From a checkpoint of a small transformer trained on Wikipedia: untied embeddings, 8285 steps.
Each number is 50 + 15 x the weight over its row's rms, rounded and kept within 0 to 99. Layers, rows and columns count from 0. The size before them is the row's rms in percent of the matrix's.

# layer 22 MLP down (transposed), 512x192, rms 0.0613, rows 460-476, columns 64-127
103:50 59 63 47 52 58 50 45 20 53 58 00 66 27 34 50 36 55 66 44 45 41 62 56 52 43 57 36 45 49 47 22 80 61 43 44 38 43 06 52 55 41 34 36 62 68 53 64 32 76 57 58 31 13 38 39 22 41 47 47 64 36 75 73
101:48 51 67 65 47 43 29 41 56 48 31 45 63 55 44 30 50 56 39 82 55 64 66 48 57 43 40 40 71 38 51 32 48 82 49 64 51 30 42 55 57 48 55 52 90 47 75 69 13 47 51 69 34 27 69 40 50 48 42 56 52 58 56 50
107:50 25 63 74 35 60 39 56 52 09 27 66 51 57 38 50 62 42 53 60 41 54 44 67 65 54 24 70 44 45 58 39 44 33 45 59 30 87 31 77 23 70 51 77 52 44 63 29 73 66 66 55 60 45 47 52 56 50 40 52 30 61 45 49
105:45 58 68 43 45 28 66 60 43 58 47 65 45 53 39 52 45 50 44 62 36 36 62 59 41 88 38 29 64 40 71 48 55 51 43 68 74 75 48 51 46 60 50 00 78 56 44 44 75 39 42 49 52 44 67 42 67 42 48 46 34 68 59 44
099:34 30 30 27 68 45 24 53 53 10 64 67 64 71 49 47 12 51 34 51 37 49 73 45 62 29 42 73 53 51 42 59 53 61 74 39 71 60 50 59 57 32 23 31 54 39 56 54 56 56 67 38 34 39 52 37 41 31 76 61 47 74 52 36
105:64 46 23 59 42 49 34 41 30 36 71 62 46 82 43 17 60 58 66 52 53 52 57 57 77 52 46 17 63 44 51 37 71 63 63 66 38 54 53 53 51 41 67 45 35 64 47 53 80 56 55 41 37 60 66 47 41 76 23 44 66 19 52 49
099:59 64 59 62 62 71 41 34 11 33 73 37 57 36 36 20 64 49 52 44 33 51 45 72 44 57 32 45 37 62 59 62 45 58 46 71 55 16 78 31 46 33 46 23 49 58 50 40 21 36 43 68 58 52 30 30 53 47 36 58 30 44 58 25
097:43 53 64 62 61 76 69 89 42 46 62 65 38 61 65 69 47 52 56 65 40 20 40 45 37 43 43 54 33 43 47 54 74 27 50 41 50 39 54 48 55 34 50 39 35 61 40 46 48 60 61 63 36 17 38 39 78 66 29 50 48 50 30 52
096:58 45 56 82 49 93 66 71 39 39 63 09 47 53 67 31 47 38 36 30 38 63 75 32 43 31 50 24 57 44 48 67 39 40 62 48 65 25 47 60 58 57 48 95 36 67 37 47 64 49 35 39 70 41 60 46 51 53 55 54 52 42 58 47
098:36 42 68 52 33 59 55 50 57 39 16 47 51 48 37 33 73 49 42 61 49 40 82 49 47 63 42 56 56 30 53 38 51 66 61 50 25 77 62 68 41 72 46 95 49 53 50 58 40 38 68 69 39 44 52 45 49 72 49 46 47 67 63 56
107:49 26 55 85 50 46 42 69 60 66 41 80 37 65 49 52 51 69 42 39 54 42 72 54 69 44 41 45 53 31 70 54 33 52 68 32 42 48 39 41 48 49 49 48 37 45 41 37 34 66 56 55 90 07 37 47 44 32 64 43 41 65 59 36
103:48 31 35 45 23 41 30 76 66 57 69 43 49 51 56 35 40 57 55 09 46 40 48 57 61 59 45 54 37 44 50 89 79 61 56 45 65 71 52 62 49 75 59 49 36 56 55 65 78 43 31 29 55 48 56 18 63 76 57 19 67 62 46 51
096:65 46 47 32 47 55 57 61 56 46 60 20 43 31 57 66 44 68 52 52 57 43 32 38 38 38 65 73 70 41 50 53 33 41 47 37 42 28 41 51 34 48 50 70 37 92 41 31 39 53 62 56 60 72 35 65 27 41 31 64 38 56 72 68
105:67 45 41 74 36 34 55 73 31 58 39 56 36 50 53 37 53 47 42 56 62 67 58 44 34 55 73 74 26 51 47 55 63 75 59 42 36 45 65 39 52 33 65 43 19 47 50 44 63 66 37 64 86 47 63 32 39 67 49 34 65 43 54 54
099:50 53 56 48 54 37 35 52 65 46 45 47 42 48 49 56 41 59 16 47 69 42 43 47 25 63 33 47 68 33 59 65 50 73 61 45 24 50 30 48 59 39 43 42 47 53 54 32 62 45 34 63 60 54 65 83 44 42 53 42 47 71 41 53
103:55 86 39 45 60 69 53 47 49 57 82 36 57 43 45 67 60 59 71 44 72 57 53 52 42 50 51 55 58 49 70 44 44 55 46 58 58 17 54 35 49 38 76 30 13 41 50 52 64 56 71 16 34 57 22 41 62 46 46 41 70 50 58 47
107:27 44 23 46 47 41 63 41 29 71 29 66 59 21 60 61 60 56 41 43 57 59 66 41 53 29 19 29 43 47 43 43 58 52 65 53 44 41 64 36 46 47 66 34 48 56 58 44 40 48 64 87 48 43 43 49 38 45 44 45 58 68 22 48
# layer 22 MLP gate, 512x192, rms 0.101, rows 461-477, columns 64-127
095:44 76 47 79 61 57 54 37 58 26 44 34 34 50 48 52 70 44 43 40 56 52 46 17 51 37 40 36 41 50 65 46 58 41 37 61 52 69 52 48 42 49 46 86 73 52 41 37 43 52 56 63 15 55 43 57 59 38 61 62 41 61 91 59
091:48 50 48 55 32 39 61 24 40 64 32 54 56 64 42 63 63 31 21 46 44 44 65 64 54 45 43 37 76 58 81 30 49 29 34 65 48 64 39 43 51 40 58 48 69 44 78 49 27 49 49 47 74 49 70 52 33 68 49 59 36 23 58 24
095:33 49 55 69 62 38 37 70 94 71 71 35 46 65 43 32 50 63 60 38 51 28 41 34 51 53 62 52 53 82 48 53 34 59 60 61 37 51 61 79 41 33 47 24 47 31 63 75 33 59 40 20 74 58 26 49 70 24 39 40 38 25 56 38
094:56 44 45 56 28 54 41 38 58 39 45 44 42 39 64 53 59 82 49 51 54 61 48 44 67 27 56 69 35 48 47 37 47 57 62 42 37 61 46 44 93 40 62 21 84 72 58 37 43 65 66 76 64 50 39 55 42 37 38 57 27 51 45 59
103:55 37 38 57 39 54 32 59 67 28 64 65 55 59 44 41 73 36 48 47 51 61 32 61 53 51 44 39 40 25 49 37 64 66 54 48 29 56 35 59 35 60 65 62 67 90 70 45 58 35 56 52 61 54 68 60 73 63 22 64 76 57 62 39
097:76 27 27 39 71 60 40 56 56 44 31 34 51 55 35 39 64 45 48 45 48 63 54 42 41 53 19 54 50 46 42 78 37 80 39 40 50 42 46 55 52 47 31 66 56 19 40 78 29 50 44 44 45 59 48 39 46 20 53 59 11 40 79 44
102:57 41 62 37 54 37 40 34 48 18 71 57 53 50 42 33 54 77 45 37 27 44 65 63 34 35 57 49 64 57 47 43 72 84 66 49 24 49 54 38 71 50 18 66 50 67 28 57 35 51 32 52 50 71 45 52 66 40 26 29 18 32 61 28
099:77 54 46 38 62 59 78 42 41 46 17 61 45 73 59 42 62 72 46 70 62 44 63 65 36 49 31 24 13 51 47 61 31 71 72 64 63 41 30 59 47 33 62 70 23 53 39 44 48 56 33 28 57 54 51 54 46 39 54 45 21 44 66 70
102:56 67 56 58 48 51 65 33 59 34 50 48 58 43 28 34 38 49 55 51 76 61 81 72 38 50 68 67 65 49 63 43 76 53 68 48 47 66 64 71 67 58 38 25 34 45 32 70 40 69 63 44 53 52 34 30 68 37 39 28 27 45 63 55
099:87 34 48 74 65 36 23 54 59 36 53 41 47 66 33 32 24 72 46 45 32 48 55 73 46 41 32 50 31 53 69 58 27 75 39 54 35 44 48 33 64 70 61 42 29 51 61 62 60 22 56 38 64 29 61 39 75 44 50 45 27 48 44 50
103:66 76 53 49 42 65 87 40 30 62 54 56 16 47 44 48 46 38 38 44 90 39 66 52 25 47 55 26 53 49 71 59 52 78 36 58 54 50 48 63 58 76 47 64 73 69 15 28 62 55 47 54 61 44 49 42 89 46 49 41 56 43 50 60
096:46 55 32 57 32 61 56 57 69 75 57 44 16 54 37 68 67 52 73 52 16 56 49 54 39 60 46 49 37 48 56 60 12 49 36 72 46 57 61 63 77 56 43 62 60 40 38 55 43 55 49 24 66 51 46 70 45 52 73 31 50 46 51 52
100:32 43 31 30 43 56 52 65 81 57 54 87 61 54 76 37 31 43 57 71 63 46 37 30 54 74 57 23 42 51 43 55 55 56 39 33 44 34 43 62 42 41 66 32 47 46 26 50 20 49 54 49 50 44 61 51 46 33 45 71 72 31 42 55
098:59 49 46 65 60 60 52 54 50 38 42 26 29 36 51 53 40 61 53 31 50 62 33 46 54 57 52 49 55 55 26 20 45 37 43 66 63 55 57 52 78 53 58 53 34 57 40 64 68 45 53 47 67 34 42 40 50 57 65 43 36 42 68 43
096:44 65 31 41 63 67 63 41 82 56 42 58 40 67 64 59 69 46 53 79 37 37 61 31 61 38 61 72 88 57 44 42 69 39 55 67 30 36 46 55 14 82 65 66 43 45 29 59 55 73 47 48 55 55 41 57 44 33 55 72 46 60 54 54
104:32 38 58 54 56 68 39 39 68 93 57 65 35 80 40 41 59 60 65 62 61 51 71 52 40 40 73 43 52 54 49 24 60 53 64 45 35 46 57 54 51 44 55 61 38 57 55 60 69 65 11 71 38 16 36 29 65 58 49 44 41 67 56 65
095:69 68 58 59 35 37 53 41 45 36 17 60 28 44 59 56 46 47 87 74 54 39 68 62 60 32 60 39 52 42 45 39 48 50 51 54 63 67 48 45 59 12 38 44 50 39 41 63 46 54 47 58 63 53 19 35 31 75 75 66 21 58 31 37
# layer 22 MLP up, 512x192, rms 0.112, rows 461-477, columns 64-127
097:65 40 53 42 41 36 46 32 60 40 63 70 59 29 62 50 57 56 56 21 49 50 51 19 55 73 67 64 45 69 61 66 65 48 22 67 70 37 65 58 31 48 41 39 38 46 24 68 60 65 18 38 70 48 34 44 48 45 58 60 37 40 59 46
098:40 61 29 65 35 38 73 46 55 53 49 60 58 42 65 28 49 29 13 16 48 45 32 63 42 62 63 52 72 34 63 27 45 43 50 53 77 53 38 21 71 51 29 39 48 46 55 58 37 39 28 48 47 80 60 61 52 67 56 39 36 46 67 67
097:60 71 55 44 52 65 63 27 38 53 49 31 49 77 39 82 29 40 63 36 75 64 32 40 48 31 66 51 36 47 62 45 28 69 36 36 62 46 67 61 49 57 50 28 45 31 42 55 45 83 67 44 88 84 60 49 34 53 42 42 57 34 77 31
097:56 52 53 41 37 64 67 57 20 67 57 32 53 43 37 29 60 33 31 74 33 47 38 54 33 43 62 35 53 47 57 51 44 35 51 50 63 48 18 50 34 44 55 50 48 37 49 72 49 56 36 31 41 30 61 69 52 74 55 38 49 20 54 61
104:57 56 82 65 54 47 49 78 39 64 48 52 57 45 58 62 51 76 61 61 63 41 69 44 48 24 54 68 53 12 46 58 64 64 41 61 43 34 45 48 57 39 69 51 66 56 42 71 70 48 45 73 47 30 41 48 58 39 62 50 63 73 46 38
100:60 51 43 47 57 49 68 39 50 52 45 92 71 63 58 31 27 45 63 21 64 19 55 81 67 38 74 55 46 37 75 43 67 50 59 19 30 60 35 31 47 68 39 43 41 43 61 76 59 40 67 48 56 56 64 35 72 73 70 37 34 44 59 59
101:53 60 46 43 60 30 46 50 58 68 42 41 31 26 26 27 99 32 37 36 68 73 62 63 67 31 53 45 72 54 61 68 46 47 40 58 57 47 41 33 44 47 83 46 64 30 41 59 39 56 58 42 53 49 50 63 77 49 35 73 44 37 56 76
099:32 31 77 78 45 60 45 52 46 74 64 19 65 45 44 26 15 44 65 43 49 31 46 50 46 45 34 31 38 37 74 66 52 53 47 50 66 63 47 62 44 28 51 50 55 62 71 52 32 40 49 57 49 93 38 49 54 39 65 78 42 47 39 34
100:60 66 33 50 59 62 45 66 46 36 58 56 58 40 57 54 61 49 67 23 33 35 42 50 31 27 54 55 68 49 65 68 38 48 30 31 53 30 45 35 51 29 62 59 61 61 60 72 48 66 43 43 86 45 39 08 41 52 14 43 68 23 57 51
100:83 41 63 46 67 59 48 60 42 27 37 60 72 29 54 62 42 37 37 53 67 22 43 31 53 57 54 57 32 57 52 44 43 42 10 49 58 64 47 56 55 62 62 57 56 25 65 61 71 56 66 49 44 52 39 40 51 41 53 30 44 52 29 36
103:63 55 59 62 21 56 47 66 51 74 74 51 39 44 54 28 46 37 57 58 40 43 67 61 28 72 34 34 72 44 74 82 28 48 44 37 55 47 40 47 44 63 52 42 43 43 89 35 39 73 50 58 31 51 67 24 48 20 40 50 22 40 58 40
092:32 56 52 43 59 62 49 28 42 25 36 27 56 40 49 17 67 49 52 55 46 86 73 85 71 50 60 41 42 74 55 43 58 46 46 30 59 74 32 69 59 45 42 52 38 55 43 78 61 67 50 49 74 34 59 62 59 62 40 55 57 37 58 32
107:58 55 77 52 84 69 38 25 50 48 41 50 39 30 87 65 39 24 62 42 33 48 47 68 64 61 72 49 48 47 47 54 45 54 35 51 91 67 74 17 21 49 35 59 40 61 48 56 66 61 21 74 27 40 32 53 71 54 37 46 42 55 55 58
098:43 53 38 27 60 60 43 69 43 53 26 53 70 66 53 70 49 48 43 27 24 42 58 36 47 44 44 71 67 56 27 45 58 63 39 42 63 56 21 53 44 55 64 75 27 21 60 54 35 47 55 46 53 58 44 21 21 45 50 43 26 42 45 46
101:57 48 46 56 29 55 62 44 62 60 34 50 41 19 38 41 22 62 54 62 27 60 57 50 55 30 73 23 54 48 47 44 56 09 46 30 25 60 33 42 24 55 43 79 88 43 50 50 45 39 26 80 64 45 61 47 24 34 57 28 41 49 49 62
108:40 43 38 55 46 39 55 37 31 43 49 36 29 51 52 62 67 62 34 53 58 38 61 46 57 44 57 51 55 73 44 66 35 42 62 67 68 35 26 72 41 30 34 21 73 39 62 37 60 51 39 34 77 60 61 44 75 45 73 31 60 61 71 39
090:64 40 55 63 15 27 56 45 63 51 50 68 52 50 48 72 59 24 40 31 56 47 42 46 22 28 52 23 26 49 57 56 40 58 44 53 66 54 56 72 39 63 73 35 52 61 54 51 50 26 38 41 63 50 72 36 61 10 52 63 59 34 59 54